Part of a small language model's weights: LayerNorm before each block, a variant of Muon for these matrices.
Each number is 128 + 24 x the weight over the matrix's rms, rounded and kept within 0 to 255. Layers, rows and columns count from 0. Numbers have three digits each.

# down: layer 5 MLP down (transposed), 2240x448, rms 0.101, rows 1526-1572, columns 128-191
# up: layer 5 MLP up, 2240x448, rms 0.116, rows 1527-1572, columns 128-191
down1526:106104122130155135145137125143142146135096096161128133128160103086139126138124113181059080116103168118124140148112130108103111157107113143110120110126139112160065111116151157140122132111107136
up1527:147136097153116137133142167134130137076135157113098100120127091147110106103166103143112144107151116098122104156087084111161111097172139159130127051087069120108109146118157123104141148141199171
down1527:164139108154123146133147116113127143136111102163143126169097116098088131111119139145159150134127104111127123154160126156167161138175144117153093117164175170109150116181170103126164144147156114
up1528:143104112153121149120132094110135156101157097117148175115116157156107152090122139111135127144097148140133116133119114119139129148104182177151162150142073133108154099167162124159179161080128128
down1528:130171145151064152091126144139141126124139135133143184153154108112090120109098138121164113109132108141127132147108158084123102113131096127070144078081161119142168096139123091120091151089105148
up1529:128112159152142115145124132129122145123156173122152154112118157139165122166150116145140130104155121117121113137106143120110128115143094145144104156105104123148124131101126086114121137125144110
down1529:094139139129140132133169143156160120123156147131134140148120118140130141097136138102134139169128099136146145121134116127127137115170150110141113114121139127138129122134127167132127101106137119
up1530:094114094108154133149108118101103119123126099099169083128094160112138161147076116108153141159143133110145124139134132179117109141116123150087104150071114156130135116144094148119129102133121156
down1530:099145093125170110142133147135137126158111132142094134132166112132112102136156112138200163179092170133124125098143116158090147146172117119136122125137129113125109107118164141115155105084157146
up1531:146172159136108131091166164122122081092146116121144097120151167125138140133175144146120130165150139146157122146106119141132114159150164131096086137127151119096092079101101139110134073098080098
down1531:131139116119109121118142122143183164110144121147143123120119159127107132122160112114103160108147146133104120100099125158131134096113147087166127103098148121187126100147115173109115077139163122
up1532:119113133132133134126097098126091108126146168120133106112167124152117109110143123103109134104125163163145158115130158140126132125136103130099083165111122121174119125116137158173121141124155120
down1532:147089142111114178152124171155108130109136115142118125180105144152129124133099126143132170148127141084155127133131150139147193127125149093142131141162129081126107124153137139086098131094109150
up1533:149115157121091150114127139112119134107133102121121116151112135111127182096140119140118121121143127150124155136131131134106120122102140120130149109114162122127165124121142121105110122144083123
down1533:098137140121116140099135134139140108114148104134137115128156130114172140162155118146127129131152135152119107122099148122110101127141155133130136109089084126113137185149111120101129142118135119
up1534:108153114128159142112138112118118111113107143120121143135137136122153162176135095167119123142104122134101133081102114146101125102111087169144120135136139161101149099126126118118116114117145150
down1534:147099092119140082124137131151137130150130151153112151106105151130129144128119116113112111126104159142084120101150103143135109134126167154197147142123133126111097116155141166163116152162135133
up1535:144139113155141115131118139139121153123125143120132100153140130127139097130126147129128139111127116137142193130081128137151121152127120127097074143111100152142120115165133131140149139119095164
down1535:129121152164109112110120125122139123134087156166103107160146104113132165116118119120117151090135121137147118105115135142102125150110092112144128140115117121125108129132118119121105148136138083
up1536:101132116172131137137126172111161114122123116098130156136109092127150079145111138152107107125138161113147128111168137146101144137145123105127146121121132134099096110105110107106182120144146137
down1536:149134139137152131139185135154110096097088118135107166112095131102149099116164132159135102130098144137118112110137120135116124166118125114162154091157097133134178119146113134113155102111146150
up1537:119157123142077138139152098165095111130143113117047146103141144107134106148105107150133144146058095102126094131145132145114129132084115160142107053127127126161175166104139080163116117157139147
down1537:106112125144115053132149155145149149142128091093104102151152113084111160154131125121138112123085110132154181096097144116167147111160108138104177128128128139144123096147141149071119131080152119
up1538:124139133156130142168143118130104138159157121120096141120118155127147161157140148070100113137121178132111126158139129071134156090123117100123164071111099128159108137131128103120114137144110113
down1538:127121147102156081074130137120141114108127150108133148115074108095110094143110121079143086112120112101079081124140079127122152149136170161119096092164141123124067143118177158162132137090144120
up1539:174096149102166111152151117146155132115107104124143128093118131129152153173157169149102106147101124133139116157115132129097112134086151117108122137153097117170149100147087159143139073109141145
down1539:105117120142115140162140127097126101105131104128109115079142172141147152130173116163095133135154103159105121089160149124132096099126128144116111140097157171156128082125158075145131107134151146
up1540:092117139171112148132162154128123135073144082114138122108101102118127109106106107137126120111124151110127141109106118148104131129154128083177092140125138112140118066164130147173125136157092138
down1540:110148124143136157118132102148084125082138144128140131131142142079057133126089044112155137140174112085102114107107119117151141138116099102108100139131163157144135126118146133117109090116129123
up1541:109135048135136123143117133141162113110128116122151111131156091108137123152106132106129154127129132117149125110102105100080138103115151144113161131156147112110130110150127148146133153119122130
down1541:086140125131111084175121127146108145090138128113133130142178121149138143130103147117126151098106132144103136146148142114101138073137133087114125143127136168112120142141177114152129184156140135
up1542:108102146137156124142105128135189127109120135122164119116137168139155158120103111143134152122126113099091128092191107148182108137126150139116124095099116115180159111141122151133154169116111118
down1542:103112089140119124106166092118111115091091088162089155131105138124152178145129137108137100170156131129124066146143181091130162093128137110124156112124092111149129090149135131119171132151123096
up1543:104123118121152093146118114136113120142117121134124132113077076118164148148149146168135154116123214164111114124125146118151095147116114121140147122124146080128131120156139179148116130123139141
down1543:128145118133098136100161159134166134055128168135185121117092154199118129133114144162164128120138093120121151141075091112132137191108172169071134145125142118135171091145134135145116112092162164
up1544:098110157090162173104138112075141113167117127109074084138132138089153111145092141137157149159132115129138154105103118107136153138167135101114141097138088127165136144131142112151116094140147120
down1544:115174089159128184134151113120128077105156146149112071121129108134117109104132121127123107114091056097034159061124130146111121114140174164127092136122124105145118168144126076142109090095138109
up1545:135147132135124110125115098104128149118136131104112132138127138127113104144170136146134141112142115122154108145122120117132125114138120142102133147103153117140134135132132150120146150124140163
down1545:102121122142160130107124131144140089121121117145114147121146118135132146177100150133102146132112150114124140115116144093116143161114144094111128133122106129109144151138166114127137103149120122
up1546:144089113112095149095105054145169097082130148141111111120122189142082111180136148138114120127121096130117127189119128158152130120156121121140148180145194114137140143140125129119116107125146144
down1546:139136104129133131109114152140068134130116131122126112141113116149142102120172135168155103142111102156141164134098159130133170145163156161102139129144062077150120089158127136098130152128097119
up1547:104131127138135134134127114125157144122116089136085136112161124092146109131152184104126127124135136134120143150126113143117154159152101088133136146147120117115111162140130117101135150111115133
down1547:142124100110124138107108126108125107142143120123133147131109103128150123134139114130099099109135125125135126145100121102152106147107118157129098125100114124120157118113135104143109148124153127
up1548:116136100123131133161166143085128099165145141136114121107130120132152101123129155165135124125140116124115162125151134131160101149109158155108125131134144131140107142103143078107107139152146151
down1548:154107131165131113144119130164096122147139149142169092101162146108166133130102125158115113121123158099154103124136144107145099109149101133117106158104127147128136159137111144134160143054152128
up1549:126178168138120164139119086112136091141147099147143100054126146168136205145147110114133112095137158128173115136135094116133154071163114151125091154118108116099108108078083148110126133127114153
down1549:090119125187080147144120142111148120114112106115143116103090149060125085096108135119119148120143158139156148130132114141127156095094171154115144140170073141164110146155077131137115102118120169
up1550:104124112104110140163106148078111153090149129130100133103094145154143135120158152114189140130190084071126118091100121103166131183142120095130089113150123099147109132100066098156104152114118128
down1550:113103120136100143118143165187122164144176141166139164134129097125104154143125156162150095115152143184143118126098161090161166128157116142102155130115162117144128093144125125072122125105170183
up1551:133154130111152150127142137142127102104149109141122133138137155110128123098124119143104109139140119114121088145160148113126120132115146113112142120146133096143147114138120102119113126130127114
down1551:140131117123117119131154117131095095113136132122128121103128125130143124125114158131130125136131146143134144089095132124148126137163112150100142136138130153114140138160119145123114140135139110
up1552:168064135159085145096116092110099100123140115147109159098102072134119131181126140145155122076138126110136121135104127112144157128090113126115138145116155141135160114112115132124126114140119114
down1552:093131151142129139087121147127137120132130117171125139117141144085089131142122135137123134174118103125097111108113096122151192106112161120166148130128149152067110137099098121141126129157106140
up1553:104123107094149147140134141124112141150122134160133088136141157115146096126123118095120162100163154093135121126108111163150132137135102092125130104159102118098122127120145141153130136088114107
down1553:106154090151098128091112129117137122108146164126132120123121148106126154094144132157117143150134145123124127132133130141135142098080092143108160135140108104107127124084138088117143098126148111
up1554:148154152151135129106120125132133134106095115114142149094145125123195118133141126097128141114110113136172130124144111126119112135132110141108110137115103086137143105125117131143112117104092156
down1554:130116136079126135109133117138130096106103131108133110164138086109120136138123097144129165128115131116129128153137124138102150136150093111129150115156147146155122128166125145123129119148134137
up1555:146126150132098086129131143135099143114103160108119123135142102104133165130138144126138126106125181144173139066155130127125133140122125144111115124132173128160137139108118130115148136112100126
down1555:130109146117101107132128145142147134102129164123145065132103143133167130125174129102179164123146113141108128104121135133100132127147092113122126138146140172095124148102093151115154109125123107
up1556:104075133123111148155098085127104087143139085132167129108187128145132128115105173153115138091108131127102106115111163118105132132123104125133148090170126135147107050152112128159147098118161151
down1556:097150090106109144124141089109110097113067125114063106171120133107146103114129099066134068095100159145067101069135128118144108189122146109120156116125113090161180095171126121150127138101116113
up1557:113162101127126145116102137103131110123165099134086119129095093161143122151109157096125097120134172143132115116116122098093109068130147140118147144149089083145129092090114153150126159134105153
down1557:110098160159129151157134127172162144141105168094141102136177112105139141060160142163134156128102132071121146107127103154138119129145087096121107126113112144078110152120138102088160112171090093
up1558:077117131117092131125105132086137165117143110107131113126134118116155113145150148127133139151158144185177137125142076157137131121126149102197157120157141134141127098126147101134183142133101122
down1558:155092128156113137102193176132120106120141122131125182118127119117139117090131180167147073121080151094143158098125104114092128140165113167135128156153136124134137149126095164083121132092119125
up1559:143142125124104126131156101140153150110122164103089125122088134154142138150134128167100145100104114138103138124111134122118128106108119139106141128111109096131105167135108112151125136116130117
down1559:130147108130110128160125095149143098122113105145117153099128132134147149118122128113141131175085123119122137124144120123109135094165137145158141154142096163111138083109138123086116106134157147
up1560:136124144107129145154102129105097113110151109098115141141124110108107138135123109098094131127137127132137109155138156136181121134154120105115134181116111096141190155100126147140109102121120098
down1560:129150158143161111138142137129101106119142138115146106126128130121101161129124119107126116124117122112107115136119096137108106105116124113135124108152138105124140111158120146099087104114145105
up1561:104148103155143147103120136133114142149114144141126106151097143109118140118147134145127145129132142124149120154083132127133080130098109117105109138147140131126112112118090108106094131079152107
down1561:169134158122110170123116122121147103138111130132114154145137122124096128118120130120112129104096137145094153124159121150161117148123179129136158137147129175117149172101124104121162136129112144
up1562:117126143137070174117151133106156141152124123129117072130128142137144130129089132100156115132180088111097088131134130122114147138184104141128150112120099118102129097099094130117103138146129117
down1562:103115135103100145138130152072121102130069100106043092101147138171079131141119179156175109109092150179131134107134109125129177133146156172125089073112134106144127132152150145111104108146112117
up1563:142114131135127172143115124115133126093102126130091135143109110100166111118119132156098137130138100089138100144100115137101125116103144114101155126142127124152158128127173089089149139135145114
down1563:142099130106117108081150144143133133133163144123125115149163149139087142103153108153129142120142093118127119173137127117105173138123110123152123165137189151111122108127123166141101127128139145
up1564:111161124160142132136122144122105135153134126145142138148090191087142116084140142108163120123110131127150138129107107134154127139142123157149143132095141151127155118142156121116139087120110146
down1564:119153118148131143153115142133120091128111116152109157124129120118115133110126148132110164155145121120123145085093121135137115132137131148124126112128117141143139139089138109120132124094129151
up1565:153117121142163134106133095110114130105166116117126128106108140113130098114118146128119152133169133129128145125135096122159106108128135115113149146123116123155136119068074139105144105134093164
down1565:141122112157135108095134138131113148173143139124115111098122156139143147150127107096138142126121070124112146126137179124126135100155115148108103144154118083113099126089115132119120110090118140
up1566:149116102144161128147132105096112105083130162108135115126121099081151114134155099172115129092155127067122102140101176132120155094158123114131096140123152130151139129146117133115143130125130142
down1566:120100122113096184114120122138132145130159152110136122150136135131111161151103120110115127136137140119136114124163061139122159165083121083138098140154142129122122116119128130110081127158142136
up1567:167092147117161143114153143133132115164141115136091091092134087196190113110102108118142140124096212113135139099092107137169157122122135121118144141105189154122105079148095167091175119153125131
down1567:147131100133118124126185157158128127113105137140120134082125111125124159165130138095127134117141160146130111064087095124134178083120097199097124107113085117126132107136155112104178112121139120
up1568:092122149105137159109128107129094131082114113126130184116098158091161120090175152160117186102107178149164158092112147123115108148159102143097153111171132140119166125081128109155122109179148093
down1568:131170134181131125119172165098126133158138166129131088128139141150104142168167136140097121147115156133110107143101147129153091143142113106156050113111119094121117142096117139090138166113133098
up1569:150145118126113097132090158122097107146134106119103109151110128156133124132129153135185095154147092137153086096131125119137144169116097118123131107140114153119109125093144072144152161155138126
down1569:119141121122121102094166083167143103156137123117091106176126125130104121133122104096103067094066108119103165143168075090127192139097122132089124115106165105102100097102166138119109109125135167
up1570:149125144085129146148122102108170127156098122110120142151104141153154148129117122141146066109115145166105078145140130126084178129138146125121132132129119124109121100124170081116100098145105097
down1570:109136107166104142087118169121084140147161111100145128126148108108132123134165111128115133143106161119120146118120146128131146160137096146143156148148080141132130133132131192092153095126123155
up1571:122137131157145128143105103087159116096148122132135118110101138141119126158162141136134115117157106126143084151094131133139102143092116154130148160156122117123099149095136121126121130128120126
down1571:118097107119124133139120132125147122143117106127096112134082152134129110069120134130144138119127138102137146117121102126122143156113129128107132138132178114140108130133152091125112153124105160
up1572:153132150145120108152104095106123092158142126104111114123125132118107129153129146131089139133101116107125134135150092119158150124171109154159141105133122147117157120149128136151111077149137147
down1572:159132155125124145122121116083128138145116099084117107103118119157181126127128138140102146116174105120151146132186136060151146127145138115121116143134119136157119134117123143114124116168134135